{"num_attention_heads": 3, "hidden_act": "tanh_gelu", "norm_eps": 1e-05, "positions": "learned", "bias": "all", "init_std_o": 0.0053, "init_std_down": 0.0053, "learning_rate": 0.00568, "lr_mult_o": 3.0, "max_grad_norm": 2.0, "final_lr_fraction": 0.0, "batch_tokens": [8192, 16384, 24576], "train_tokens": 83530000, "max_steps": 5641, "dataset": "wikipedia_en"}
Each number is 200 + 40 x the weight over its row's rms, rounded and kept within 0 to 999. Layers, rows and columns count from 0. The size before them is the row's rms in percent of the matrix's.

# down: layer 5 MLP down (transposed), 384x96, rms 0.0731, rows 146-181, columns 0-95
# up: layer 5 MLP up, 384x96, rms 0.155, rows 147-182, columns 0-95
down146,092,238,172,203,210,252,175,206,212,261,189,209,154,229,223,214,171,177,127,197,173,281,161,211,203,177,174,205,259,203,186,229,193,176,196,265,178,218,214,268,180,164,182,220,193,139,210,164,152,254,232,157,209,198,121,214,229,244,237,133,264,220,267,105,181,161,191,135,273,222,148,145,164,234,159,266,202,199,234,218,176,102,219,100,203,196,207,208,199,193,251,254,242,246,213,206,163
up147,076,194,242,245,218,160,156,177,186,169,228,212,209,283,200,240,225,149,176,217,209,237,173,189,244,217,210,217,234,247,258,195,182,206,227,230,169,177,89,177,251,160,162,218,259,138,93,218,187,212,197,246,146,178,159,139,216,179,169,204,218,265,213,231,234,213,197,106,203,159,214,153,261,241,218,317,163,124,167,231,193,149,228,207,166,248,170,163,218,157,185,225,205,196,181,259,205
down147,100,200,211,189,226,232,227,212,148,208,222,192,192,134,252,178,166,201,166,154,252,201,275,187,161,265,160,310,181,180,244,177,259,227,173,173,207,198,272,167,196,176,238,253,207,203,188,174,235,262,201,141,244,195,202,204,176,154,214,218,222,176,179,163,193,136,201,211,201,296,221,300,172,161,200,204,143,205,160,121,281,96,182,208,240,204,214,216,117,208,159,162,201,212,153,217,184
up148,105,154,187,125,176,217,213,192,188,162,172,234,209,175,138,166,143,218,149,278,199,199,176,96,208,162,231,198,251,172,234,230,191,250,205,171,202,224,207,188,189,179,161,240,247,188,158,285,180,220,213,165,240,254,160,138,187,230,217,233,185,186,171,217,144,223,174,286,152,217,168,260,262,187,220,171,144,216,154,281,234,206,251,292,230,206,198,172,233,138,180,144,224,163,222,283,209
down148,117,234,211,149,279,236,189,197,135,203,241,167,94,241,217,272,183,182,153,226,219,236,159,255,182,203,233,156,207,228,213,202,165,166,192,201,102,102,235,139,205,260,191,246,195,212,207,200,166,186,193,226,245,160,231,155,152,223,191,228,195,196,241,84,187,203,235,225,187,155,228,144,229,233,210,231,235,219,185,261,174,245,222,155,142,247,193,205,220,214,161,267,215,247,214,148,148
up149,107,224,190,205,229,195,206,169,100,216,252,260,169,206,172,250,243,216,178,236,181,168,215,158,278,178,166,270,212,187,203,163,255,140,287,218,198,220,202,240,216,198,110,149,164,177,178,249,241,239,179,283,132,212,203,230,196,180,224,173,212,190,256,158,160,228,172,231,212,196,153,253,183,164,155,215,201,182,212,199,133,101,154,165,240,168,219,201,205,163,204,220,226,117,197,292,238
down149,093,175,191,224,199,164,228,229,197,174,213,218,153,190,167,235,148,173,212,235,293,224,143,219,180,181,196,189,213,174,180,182,209,178,215,206,194,208,194,183,190,213,183,190,257,247,240,162,196,205,223,158,187,140,201,162,171,149,241,183,162,241,271,265,220,268,100,216,186,144,181,169,226,209,117,79,220,160,252,160,199,313,194,265,231,202,247,246,218,227,272,130,178,262,207,167,221
up150,101,164,172,166,162,256,247,209,206,158,181,255,219,147,146,202,238,254,179,141,199,256,151,230,176,226,161,264,218,144,275,204,184,228,226,198,158,139,182,195,219,217,164,206,215,175,188,274,226,212,249,174,206,221,218,167,144,225,214,221,236,146,226,227,173,151,218,248,271,65,265,235,180,218,233,237,227,180,196,211,176,191,164,132,213,189,140,251,291,191,201,212,184,186,135,143,235
down150,106,246,146,245,191,185,206,173,222,160,169,184,217,252,173,218,246,238,199,249,167,164,236,94,209,153,171,249,224,197,154,210,204,101,223,221,236,146,168,158,251,148,197,243,243,146,138,204,144,213,233,178,200,231,156,250,246,199,204,172,212,204,185,244,213,207,169,191,180,144,138,279,150,194,272,157,219,281,168,236,163,204,167,207,244,238,185,180,244,176,173,326,211,201,207,219,190
up151,108,204,221,149,192,176,185,225,148,253,189,210,200,110,218,242,225,227,193,283,150,160,193,162,242,170,135,228,194,219,303,258,197,202,240,263,220,220,181,171,204,191,194,219,205,138,160,193,227,179,192,246,261,248,215,133,210,223,173,155,170,216,217,159,226,233,255,192,164,216,174,149,210,193,208,222,274,272,216,178,143,177,234,228,201,230,210,156,198,202,89,208,208,99,170,286,163
down151,100,127,251,195,280,231,111,153,194,256,212,265,166,153,198,185,132,211,224,234,190,231,198,181,170,166,227,221,207,173,130,193,109,225,203,222,216,212,237,218,186,122,223,230,186,210,197,231,266,255,187,184,236,146,209,147,172,202,240,211,187,208,184,180,275,207,167,212,256,191,148,147,252,208,175,126,152,184,198,218,202,177,168,150,269,282,231,233,235,272,149,156,212,226,161,229,250
up152,093,240,233,197,205,253,163,179,150,253,198,192,258,216,214,134,207,160,221,240,247,200,131,176,158,222,231,251,256,218,233,123,198,218,220,225,235,156,180,236,184,132,170,120,214,238,182,186,224,222,157,193,225,230,144,183,255,102,204,244,136,152,257,166,170,283,290,159,237,182,150,199,178,207,240,190,210,193,181,193,261,255,156,241,174,223,182,202,118,190,174,251,181,189,260,175,181
down152,110,177,166,175,189,196,136,307,253,216,139,164,225,172,226,198,197,222,181,244,190,202,171,169,240,203,212,164,212,227,151,263,128,265,217,174,179,162,173,181,171,246,245,235,190,179,247,169,189,123,201,267,131,189,213,152,183,260,157,235,198,150,220,265,223,204,174,229,158,179,240,181,224,193,219,209,219,187,166,184,123,154,258,194,171,153,220,157,208,223,161,184,221,277,285,311,229
up153,089,185,238,184,146,238,216,154,203,203,126,194,193,215,121,221,161,234,272,244,181,215,202,157,284,180,184,210,281,222,156,228,180,140,191,230,212,263,182,193,167,299,187,211,127,233,272,193,197,236,307,160,167,182,170,209,226,210,181,182,211,217,120,207,192,188,196,169,227,195,233,219,252,202,184,289,111,236,147,188,200,173,199,145,168,214,240,161,146,133,208,178,209,203,244,228,199
down153,110,224,162,234,149,111,197,211,196,176,270,199,152,219,252,199,185,194,127,112,225,128,154,154,179,197,239,239,173,167,226,132,180,121,239,215,246,198,230,245,178,149,231,235,204,131,193,157,216,251,120,245,198,232,164,198,212,213,216,134,267,171,215,155,220,261,199,195,173,166,196,254,244,196,166,188,206,273,259,239,186,149,225,257,192,162,198,210,232,229,239,247,263,199,197,253,197
up154,100,250,198,183,195,169,193,213,214,186,210,129,175,191,219,239,174,160,188,205,169,232,150,213,214,199,178,205,217,194,254,228,214,174,269,206,197,215,161,207,214,153,218,223,173,196,147,271,202,212,151,274,130,163,165,211,149,180,159,218,268,247,177,191,238,203,174,270,142,151,147,109,274,171,252,238,221,186,186,295,222,237,247,150,200,181,170,214,105,173,164,261,293,208,154,187,265
down154,091,247,176,125,279,213,214,180,182,227,163,185,276,180,187,172,281,198,249,108,216,226,226,221,128,254,228,228,135,269,208,201,150,190,172,209,168,197,210,279,179,179,197,177,139,209,248,178,214,164,214,155,201,197,145,249,254,224,192,271,177,249,178,200,228,131,198,203,168,233,189,170,226,246,224,256,191,180,183,204,185,263,168,180,109,116,220,174,170,185,227,261,222,240,146,165,229
up155,099,222,211,118,94,155,273,251,257,203,283,214,182,291,217,218,258,159,202,197,143,189,149,175,227,158,246,222,171,182,198,193,219,205,194,214,224,195,251,244,187,168,217,196,189,163,288,226,230,168,208,188,182,165,137,177,204,207,197,244,194,199,206,139,210,169,232,224,181,181,174,172,216,219,232,165,264,264,290,142,270,110,244,203,214,194,135,211,195,138,170,187,183,202,138,213,201
down155,101,196,190,262,140,194,188,195,146,182,182,155,159,203,135,219,206,189,229,206,180,155,164,228,201,220,203,232,199,224,283,172,273,179,260,168,221,185,239,171,216,146,181,183,236,211,155,209,188,234,150,220,162,244,250,298,252,207,229,187,291,254,281,140,192,176,135,132,242,172,145,166,108,162,182,223,208,219,171,307,239,190,185,215,190,179,206,208,177,181,156,181,253,169,238,240,227
up156,122,165,162,146,178,221,200,191,122,180,157,214,288,166,229,235,209,148,259,137,216,163,276,230,216,237,213,238,188,223,166,266,139,166,153,204,296,183,194,226,186,213,190,181,222,213,168,214,248,238,265,157,179,261,218,118,176,198,246,170,206,208,148,204,164,224,237,222,109,180,218,225,155,198,198,154,197,251,294,205,208,162,232,98,216,214,228,146,198,187,200,209,174,175,264,181,196
down156,123,185,173,184,219,207,144,186,274,214,165,211,175,194,220,232,171,210,212,164,261,274,160,218,230,192,230,240,191,203,233,259,277,260,249,185,152,161,222,232,200,270,171,173,134,221,245,278,265,186,181,166,161,220,212,116,103,176,189,201,206,126,202,169,187,185,234,223,199,229,177,192,234,256,138,222,237,200,136,210,166,129,154,172,182,179,292,247,175,209,174,161,171,267,163,211,162
up157,109,178,238,169,208,239,178,200,151,268,237,191,200,229,215,249,141,228,251,234,259,147,239,198,227,216,125,207,166,137,185,145,178,206,185,183,203,188,228,237,206,130,194,251,198,186,168,156,272,276,153,191,194,224,192,190,212,193,178,203,257,174,259,181,229,221,226,205,193,172,215,160,196,161,310,174,244,176,160,184,268,225,199,28,158,157,204,179,220,222,177,166,222,189,248,231,223
down157,111,180,235,172,203,207,163,352,230,165,132,174,135,177,186,221,160,204,182,192,248,209,173,244,161,148,256,145,188,231,137,163,218,188,203,227,109,204,224,255,195,221,257,197,197,205,179,279,192,253,185,205,226,162,188,276,215,179,245,172,124,199,164,225,198,230,193,255,183,195,191,196,219,220,137,263,114,193,241,206,195,177,162,293,193,224,230,202,234,185,229,176,222,226,133,168,198
up158,083,141,156,158,172,217,177,247,175,177,164,205,218,169,191,204,169,226,284,194,222,200,196,226,177,234,152,106,312,169,183,181,223,184,176,130,193,228,207,130,216,246,109,266,197,231,255,180,242,154,205,186,211,187,194,209,208,177,223,178,181,187,219,312,202,190,168,224,236,194,175,158,236,259,238,211,213,191,231,247,149,194,219,220,126,234,165,165,167,158,184,260,208,164,315,232,230
down158,105,208,253,193,151,147,298,193,189,212,214,178,217,237,228,193,207,117,183,189,151,160,193,202,240,225,234,266,212,189,179,269,156,247,210,270,142,171,183,253,221,177,149,131,153,184,176,246,291,165,196,186,154,217,271,133,238,224,143,202,226,108,136,128,204,236,187,175,179,244,207,220,237,141,212,155,208,198,253,226,246,148,244,168,191,195,207,209,231,238,196,164,247,238,179,224,182
up159,090,158,225,186,240,153,228,223,194,211,230,212,175,210,269,190,135,226,193,235,117,209,216,115,210,143,234,151,246,195,162,188,177,175,294,211,196,200,220,247,267,293,200,171,123,264,213,179,221,216,217,261,226,170,157,178,271,209,136,192,97,230,250,247,191,151,232,219,156,223,148,186,155,147,230,176,196,172,242,209,120,258,197,179,224,183,175,243,177,218,252,206,197,171,190,183,200
down159,088,192,252,127,239,283,196,216,236,154,196,157,152,143,254,255,168,202,190,106,221,195,260,238,174,232,179,200,142,181,258,210,204,218,211,166,202,204,252,233,157,180,216,248,120,194,153,181,250,246,94,198,177,174,237,264,187,202,204,231,175,213,282,125,228,180,222,176,212,202,243,214,165,195,203,196,174,229,229,187,199,182,278,210,172,107,173,221,214,206,185,234,221,198,248,105,181
up160,098,193,170,201,185,230,231,129,177,111,244,189,252,225,235,258,139,214,244,155,195,246,185,210,219,161,206,161,166,213,163,195,165,204,200,190,203,188,179,205,262,182,221,189,180,192,211,192,246,257,193,133,158,150,181,219,270,224,220,81,199,153,211,242,205,272,126,215,207,211,240,233,239,275,232,153,158,152,176,228,190,243,196,238,225,133,142,182,123,269,215,288,213,202,244,233,218
down160,081,191,164,242,177,224,190,185,219,138,178,184,198,252,158,210,321,179,177,198,264,223,163,228,182,201,144,296,188,206,162,179,139,247,188,184,207,228,190,182,213,125,202,215,203,255,182,198,158,231,170,194,195,202,140,212,226,222,256,230,223,178,87,207,177,223,161,159,240,166,265,193,161,174,238,228,208,239,155,138,240,203,227,234,227,227,130,277,266,173,210,158,137,223,139,251,246
up161,101,203,237,134,176,199,229,127,171,283,166,250,231,244,116,153,199,147,179,226,185,217,203,159,205,247,228,181,242,190,248,260,187,150,198,239,233,237,153,221,154,152,184,161,201,228,152,208,242,265,216,182,128,270,305,246,114,216,150,183,193,218,216,213,251,297,164,210,126,219,193,187,220,214,173,238,221,225,163,132,145,205,208,178,200,189,217,209,178,208,253,229,209,148,215,188,180
down161,097,207,180,241,165,182,237,257,206,210,171,215,186,200,232,194,136,267,210,248,222,230,157,196,289,155,206,212,256,213,97,180,183,285,281,263,198,189,161,181,183,135,227,225,187,162,191,271,250,162,200,245,171,217,125,251,206,202,218,237,165,175,210,117,192,171,172,181,227,175,145,197,208,206,112,266,180,194,169,148,220,181,195,214,188,136,206,147,237,218,229,198,273,236,166,147,242
up162,084,157,267,220,159,179,232,182,257,212,256,135,223,207,228,221,203,137,294,183,195,172,227,254,242,237,153,247,268,219,172,263,165,179,200,234,266,124,204,149,225,177,145,118,200,149,245,245,253,146,182,215,252,220,163,158,201,198,209,130,208,123,195,236,229,248,177,140,175,188,235,186,224,172,212,189,252,164,207,156,203,184,260,166,194,141,154,259,196,204,152,178,154,228,199,234,218
down162,114,252,196,225,173,232,207,204,200,185,231,185,174,224,208,192,147,206,209,212,204,186,210,236,211,186,194,221,123,205,255,164,236,104,211,192,192,157,157,191,175,170,223,188,176,197,232,156,112,228,189,247,196,133,296,207,142,202,213,236,160,235,164,142,211,78,167,183,249,305,171,218,126,225,197,222,213,304,261,176,260,210,195,247,207,198,195,285,177,161,204,211,216,138,201,214,212
up163,120,199,185,127,203,125,196,233,184,197,172,200,213,193,261,215,197,175,133,198,227,197,153,206,194,156,136,177,255,180,227,247,184,257,184,285,105,164,253,247,222,216,183,241,154,179,125,185,181,239,161,203,165,225,246,109,149,143,207,238,205,255,244,168,190,171,210,231,198,155,225,181,194,150,172,198,242,270,282,192,261,186,220,207,246,220,248,258,206,202,183,144,203,175,283,177,251
down163,142,158,193,225,182,143,160,133,169,162,213,192,223,167,199,133,200,223,211,249,233,201,164,132,229,215,226,246,219,202,229,193,200,147,211,179,199,194,167,237,212,141,313,140,192,185,251,204,208,277,206,172,252,144,224,144,258,137,259,208,121,169,184,186,230,223,208,188,244,168,212,198,230,181,219,181,230,115,156,209,203,232,219,181,289,207,277,140,256,213,177,130,240,284,201,198,218
up164,105,248,223,130,184,259,202,207,211,197,154,213,240,208,196,205,276,177,191,180,218,131,167,211,220,113,169,179,239,195,188,246,177,281,256,213,118,201,191,225,226,154,153,272,215,149,186,117,156,204,173,173,224,231,185,183,152,198,171,233,166,109,185,198,184,200,191,168,231,240,203,245,228,204,238,167,218,136,161,179,201,239,312,231,165,222,150,183,247,222,297,199,203,234,274,217,191
down164,105,176,223,284,144,199,182,177,190,160,207,221,232,164,178,249,192,140,184,247,141,219,222,251,192,217,151,153,219,113,221,179,233,203,266,203,223,228,187,173,138,208,282,207,210,229,297,203,174,179,209,148,168,211,209,164,221,217,188,164,136,259,244,180,226,251,194,293,208,160,139,234,198,205,213,137,179,215,144,242,135,160,167,218,142,205,264,217,163,252,152,286,201,194,244,172,208
up165,089,213,223,244,208,251,228,130,227,253,222,215,216,206,176,197,189,252,121,202,130,209,156,126,140,153,288,186,216,272,240,222,165,182,226,225,236,271,149,209,183,273,160,121,154,177,195,219,248,150,207,192,214,157,279,160,143,140,190,216,156,192,181,222,225,228,192,183,202,208,197,265,220,185,242,187,289,178,196,193,161,215,233,208,189,251,167,161,249,155,209,182,154,213,147,124,227
down165,087,222,170,238,222,192,221,212,204,175,166,207,174,124,175,247,190,191,201,209,287,156,149,277,208,163,230,194,218,227,139,186,177,232,228,166,177,157,207,147,161,256,167,200,222,248,222,160,171,239,177,163,242,116,218,197,162,153,238,254,205,114,103,196,204,236,149,214,184,203,283,214,215,227,213,293,185,217,196,169,201,220,273,238,112,146,204,244,166,242,252,146,235,245,189,192,224
up166,089,190,153,104,164,185,230,245,277,105,162,151,212,176,209,202,259,141,242,254,194,188,162,160,229,239,230,203,283,190,190,240,152,235,190,185,271,197,182,253,252,202,244,143,237,172,216,169,278,240,143,220,197,203,118,170,223,227,139,258,232,160,167,263,139,203,187,125,146,215,212,256,190,233,174,217,227,231,192,225,242,219,193,202,226,170,169,194,205,186,134,155,221,206,187,218,204
down166,091,235,257,230,167,160,190,214,229,200,263,196,73,190,224,186,195,182,84,193,186,211,310,168,281,189,209,184,188,214,231,211,199,265,236,222,192,260,191,227,221,259,174,212,151,169,165,172,178,162,187,266,236,216,193,237,211,215,171,180,228,250,183,196,167,213,189,256,238,166,143,174,163,242,166,220,165,185,215,235,132,126,165,176,145,158,189,248,213,175,255,200,253,165,264,154,189
up167,109,187,130,165,161,192,248,181,253,219,164,176,227,196,189,271,171,190,128,192,211,165,161,274,183,216,250,192,232,296,158,221,194,171,284,254,105,161,222,211,250,252,160,191,243,133,228,188,169,206,224,120,188,230,196,171,239,153,204,176,261,204,229,203,191,217,218,131,156,230,249,215,140,234,242,201,158,198,223,223,209,219,207,149,160,194,249,139,191,191,142,151,219,259,279,197,199
down167,097,223,273,181,268,223,161,185,201,264,260,199,147,243,169,196,121,225,243,250,221,219,223,206,233,131,127,174,142,204,176,246,204,295,166,194,228,237,202,160,152,155,136,180,207,193,150,274,258,200,224,194,205,218,195,212,177,162,216,207,213,166,154,134,199,247,216,227,178,219,108,188,232,189,190,197,164,202,140,223,269,221,141,184,189,233,194,263,208,189,231,168,215,162,117,214,281
up168,093,133,211,180,243,227,258,169,208,160,225,203,271,179,163,197,155,254,192,158,163,238,194,182,202,223,227,222,186,209,212,166,190,209,158,265,224,190,243,158,177,212,77,243,192,200,247,267,243,124,185,239,241,232,171,209,229,184,74,281,151,156,233,256,193,188,207,192,180,202,217,163,168,250,146,185,196,180,234,173,197,231,223,169,166,218,143,172,203,251,193,209,263,250,182,284,144
down168,102,163,124,179,227,202,210,168,207,240,235,222,338,154,248,222,173,182,252,231,214,213,244,192,248,216,216,210,168,127,275,155,252,179,172,172,141,144,141,184,164,158,211,189,230,209,266,177,187,178,186,197,224,165,224,104,276,126,228,221,173,202,172,143,148,172,231,195,194,208,197,181,172,223,222,216,290,204,207,258,212,164,187,165,210,190,221,238,209,214,205,216,228,143,276,131,212
up169,107,180,228,232,211,165,293,255,186,151,241,250,216,180,214,253,128,233,194,240,231,163,176,197,142,130,163,159,215,150,247,186,227,206,252,218,215,251,180,195,167,208,162,135,199,192,180,255,187,214,109,283,139,170,201,203,145,168,165,241,212,276,231,210,204,193,176,153,186,171,211,236,263,230,192,233,137,209,202,239,190,223,239,146,218,240,229,137,130,195,207,155,277,133,244,175,202
down169,098,241,166,158,191,187,141,261,152,179,163,183,218,209,135,157,257,245,174,211,215,247,218,246,204,196,160,142,133,209,195,195,164,148,157,135,276,179,212,142,171,189,234,186,228,183,220,209,230,217,369,188,204,212,233,184,224,195,195,198,220,237,215,252,166,185,193,214,235,229,135,209,187,219,212,159,271,250,194,232,236,257,160,234,208,188,170,203,171,218,159,182,129,165,126,246,272
up170,096,150,177,192,177,183,129,219,213,247,169,182,182,269,209,208,98,115,156,178,264,262,103,196,204,203,267,225,223,163,179,228,175,248,262,222,185,227,205,238,214,221,195,169,181,222,229,228,154,162,197,243,155,192,232,154,117,190,216,190,188,193,254,291,208,187,159,186,230,195,169,154,204,185,187,249,189,182,208,189,199,184,165,257,149,275,272,224,170,154,161,246,286,250,231,209,212
down170,096,211,237,282,188,246,226,234,220,154,216,186,198,182,204,202,166,213,214,254,128,205,234,167,228,196,179,180,163,262,209,212,214,167,198,207,220,152,269,166,184,168,78,183,229,190,224,169,236,194,222,154,236,222,182,256,277,186,212,257,252,188,248,174,229,191,231,189,204,219,186,263,157,157,169,178,194,236,215,220,231,186,243,127,230,161,109,191,235,158,242,91,122,113,161,221,214
up171,095,201,97,193,186,237,171,214,205,171,237,186,170,166,227,234,272,110,277,217,262,152,137,174,240,225,237,165,203,307,188,191,238,175,177,239,157,179,131,242,165,168,189,175,141,225,185,213,194,176,193,208,150,146,209,271,195,137,229,203,191,290,207,201,310,191,167,168,251,154,181,188,240,203,228,176,162,239,173,244,238,165,207,190,171,224,163,173,185,256,185,227,197,169,222,176,239
down171,095,79,199,167,272,193,176,231,142,195,167,201,244,164,144,135,194,197,217,182,121,228,222,216,137,226,164,240,167,135,164,167,129,287,160,214,222,193,272,249,248,204,273,236,204,223,202,240,215,192,189,240,230,209,196,168,216,153,197,190,204,202,163,229,167,195,186,267,260,269,305,222,221,208,228,206,205,160,214,235,176,213,249,174,235,196,219,176,195,189,174,120,224,210,169,179,134
up172,099,142,200,139,151,157,201,182,144,260,196,215,131,224,161,228,162,137,172,212,267,176,192,219,247,180,106,190,159,207,254,178,204,256,188,227,232,154,269,225,130,219,171,147,190,189,200,153,226,206,193,238,179,216,232,269,144,246,250,175,236,211,179,94,229,245,228,187,216,192,216,145,189,232,225,162,161,197,235,199,311,161,276,184,258,226,190,235,255,174,226,176,223,217,210,197,187
down172,104,160,137,238,203,266,197,247,152,170,235,205,184,221,249,205,198,299,159,233,182,211,178,119,187,221,220,209,190,282,171,194,259,148,164,247,237,225,186,256,192,206,204,265,327,236,160,229,194,222,199,174,202,200,219,177,171,206,154,144,158,209,220,213,240,136,225,214,213,162,173,223,157,192,157,209,225,256,222,95,175,266,129,181,170,206,201,149,195,170,153,156,226,217,147,243,225
up173,099,162,206,178,200,177,271,220,201,162,214,211,193,197,154,265,224,182,211,150,171,176,239,228,155,252,198,170,229,281,270,119,194,167,212,178,211,246,185,216,222,251,147,141,239,180,143,225,185,253,169,191,197,240,142,222,162,177,218,197,219,141,162,149,91,210,219,164,170,240,205,222,252,209,268,133,176,203,278,244,285,248,240,140,173,192,235,198,139,217,193,214,250,173,146,164,230
down173,092,146,180,188,140,294,186,233,277,228,271,185,243,238,284,195,218,210,139,226,189,223,231,249,255,155,164,207,148,243,174,171,56,262,200,302,232,251,181,163,273,166,180,185,175,129,213,241,165,214,176,186,153,182,243,191,233,166,150,203,182,196,212,201,207,238,181,210,164,167,160,178,168,206,180,148,230,189,149,208,174,187,247,207,203,179,201,228,232,239,234,176,170,185,181,224,230
up174,106,128,221,268,268,240,191,212,110,150,171,147,233,227,280,193,169,155,262,192,178,160,175,290,210,212,255,184,232,119,124,179,190,194,183,182,189,202,218,164,233,290,148,217,198,215,185,197,211,201,167,223,255,170,163,152,288,215,162,175,174,198,241,194,229,194,231,206,212,191,197,176,265,183,147,217,197,193,208,255,298,218,213,238,140,179,217,218,161,186,184,212,206,128,231,138,225
down174,114,201,184,271,126,211,274,241,178,260,255,205,224,163,169,224,167,253,203,215,143,177,201,136,142,239,194,229,153,317,176,215,263,211,230,254,150,209,187,197,158,212,121,207,132,160,200,231,202,257,221,209,235,187,179,187,224,232,198,163,119,160,233,180,126,212,122,221,200,178,180,187,179,200,198,208,240,207,200,293,182,164,213,204,146,134,157,232,177,225,202,212,220,271,217,255,184
up175,104,118,188,240,212,136,237,220,203,190,149,195,228,191,215,201,247,205,188,160,163,167,211,307,241,177,175,226,125,188,196,231,228,127,238,258,178,164,155,252,162,225,182,220,189,179,142,241,193,221,266,220,197,237,213,165,141,247,182,220,183,159,230,121,247,248,259,254,236,167,176,223,227,210,280,218,239,151,183,166,149,152,213,158,186,160,172,241,134,259,196,133,229,238,264,189,190
down175,105,277,241,155,164,292,167,174,159,198,254,204,224,193,238,169,167,222,205,159,126,122,259,185,181,218,198,170,200,203,207,279,148,268,275,145,211,219,271,108,192,175,212,224,217,184,234,202,227,214,189,210,202,223,146,233,194,236,170,183,204,168,163,189,151,235,179,159,197,237,250,214,157,180,114,173,136,307,165,196,245,221,249,193,161,211,195,229,267,180,233,181,203,220,156,206,161
up176,097,164,163,149,161,258,197,206,207,209,231,211,186,220,197,225,226,225,264,192,123,213,196,172,267,174,180,224,209,260,189,214,197,98,169,275,237,191,195,122,225,172,144,153,176,142,204,211,272,180,239,160,200,230,209,195,249,194,186,287,211,149,117,194,245,187,223,206,200,221,148,218,246,192,198,202,252,292,164,226,186,204,221,255,186,205,142,229,235,146,218,162,173,271,91,185,194
down176,102,259,195,226,155,136,217,196,210,203,191,265,211,158,158,214,155,126,253,236,235,161,186,230,212,182,204,204,195,188,258,103,255,195,205,199,224,164,132,222,82,182,189,190,231,239,137,210,137,167,256,213,225,229,169,225,210,213,252,216,170,207,234,155,198,224,222,171,204,165,237,202,208,173,140,167,165,235,187,254,177,203,137,153,204,249,259,200,205,266,257,235,101,219,200,233,289
up177,083,230,205,189,169,203,209,163,197,216,184,293,192,183,207,202,174,171,170,221,191,200,259,166,180,191,268,158,225,214,177,209,233,176,159,200,135,230,94,268,172,295,262,209,137,206,221,203,194,240,226,259,210,241,192,145,195,105,165,198,163,227,202,297,191,258,198,141,163,174,207,190,211,219,223,104,198,171,170,242,134,162,270,213,216,277,152,224,199,209,206,168,253,160,176,220,225
down177,089,95,214,207,230,201,145,146,200,167,189,106,214,211,216,182,180,284,222,213,205,183,207,223,163,192,118,280,258,246,162,300,205,195,238,267,231,158,212,212,225,186,167,155,197,156,177,201,207,192,215,186,252,156,184,223,137,209,168,213,218,154,233,148,186,182,206,204,250,235,183,204,142,255,211,341,270,209,158,185,176,172,254,207,216,176,158,229,197,179,188,180,183,177,198,259,195
up178,104,226,165,121,143,174,221,174,208,178,279,190,176,184,205,248,168,240,146,281,191,225,205,224,215,226,113,172,134,148,183,183,183,198,198,213,186,185,289,240,175,159,258,205,192,255,149,230,180,148,227,147,163,218,259,162,176,168,114,261,172,210,191,210,216,144,223,204,257,198,251,192,214,236,147,197,160,238,220,265,238,287,156,156,213,212,191,270,218,177,182,201,281,212,155,185,218
down178,113,195,206,219,237,238,180,158,187,202,140,195,179,219,151,169,228,176,206,174,171,229,252,219,164,165,317,136,232,200,262,209,187,231,239,176,226,191,194,157,240,191,210,232,208,239,228,86,177,147,219,233,217,205,189,141,198,249,245,204,220,229,195,232,293,182,239,235,188,278,161,181,177,259,250,180,217,166,167,170,217,152,179,248,124,244,154,216,222,173,184,194,94,177,205,212,103
up179,096,154,246,133,235,231,189,326,206,239,203,266,228,175,226,269,212,198,245,261,154,260,120,142,199,147,199,216,226,216,208,301,132,231,142,260,210,211,205,179,240,216,133,170,205,164,240,207,224,168,182,143,236,247,203,179,205,168,141,156,240,135,178,179,176,180,189,162,229,228,206,169,199,248,199,178,250,238,184,214,154,215,161,202,205,219,197,165,176,226,180,141,252,155,134,173,201
down179,088,214,187,219,223,243,218,234,176,222,186,226,228,142,145,207,164,219,229,214,123,163,220,210,223,205,188,163,165,216,184,213,191,210,205,123,183,254,221,237,165,204,255,252,161,272,192,127,222,203,302,199,282,131,247,218,243,230,244,176,195,154,237,251,144,166,186,220,204,240,163,246,226,166,149,209,118,269,241,212,134,181,190,200,199,162,140,264,187,180,105,236,207,187,123,201,219
up180,097,233,213,214,225,164,246,212,211,131,204,108,294,218,140,220,191,339,156,184,137,199,189,195,170,192,185,198,210,251,213,296,213,174,162,216,173,193,175,221,207,226,194,217,133,205,209,265,200,252,212,195,175,265,222,234,213,159,187,258,235,171,138,274,205,207,210,231,132,210,175,144,183,158,282,204,182,217,224,146,191,181,175,210,165,218,214,203,268,155,159,162,201,189,205,269,154
down180,087,211,135,246,201,138,125,177,230,262,195,182,197,135,204,178,285,192,154,187,231,170,126,176,198,210,253,204,183,191,166,139,173,252,186,122,216,231,124,183,129,216,195,239,235,284,185,218,207,205,234,303,241,174,137,177,162,289,230,154,211,156,209,201,191,232,208,222,272,197,200,195,187,202,159,185,133,225,217,161,158,235,208,222,195,178,158,256,207,230,214,273,215,225,253,189,230
up181,087,213,190,233,240,221,176,189,222,220,231,242,194,208,198,221,211,157,215,172,202,222,201,153,168,249,143,210,256,195,167,251,207,266,262,172,237,180,212,224,175,215,131,168,176,193,139,256,234,229,154,202,168,201,299,156,190,184,241,205,281,240,146,206,254,185,129,192,148,212,211,132,205,249,115,221,173,194,122,192,265,200,190,200,128,250,156,234,270,158,138,212,109,212,236,248,196
down181,093,252,300,166,169,153,289,206,210,182,248,126,212,205,188,225,167,95,189,153,227,167,167,220,203,91,265,229,176,169,226,170,219,251,216,188,162,189,246,197,259,186,170,262,127,157,230,184,181,220,183,151,242,96,193,222,161,226,215,217,170,214,249,166,208,149,193,172,248,189,226,204,199,278,218,219,226,252,210,150,214,205,284,204,194,168,148,243,186,221,202,207,205,178,190,193,181
up182,092,193,209,277,181,198,129,210,219,156,233,220,185,205,227,157,199,232,197,164,136,233,163,131,177,145,253,242,179,140,194,163,220,101,243,236,209,186,149,267,249,187,227,141,240,180,257,183,249,127,243,219,174,240,164,237,247,200,275,198,138,258,162,230,215,234,235,185,252,248,247,187,164,163,227,160,184,165,238,213,153,247,169,229,185,171,97,220,190,189,213,213,180,161,223,162,243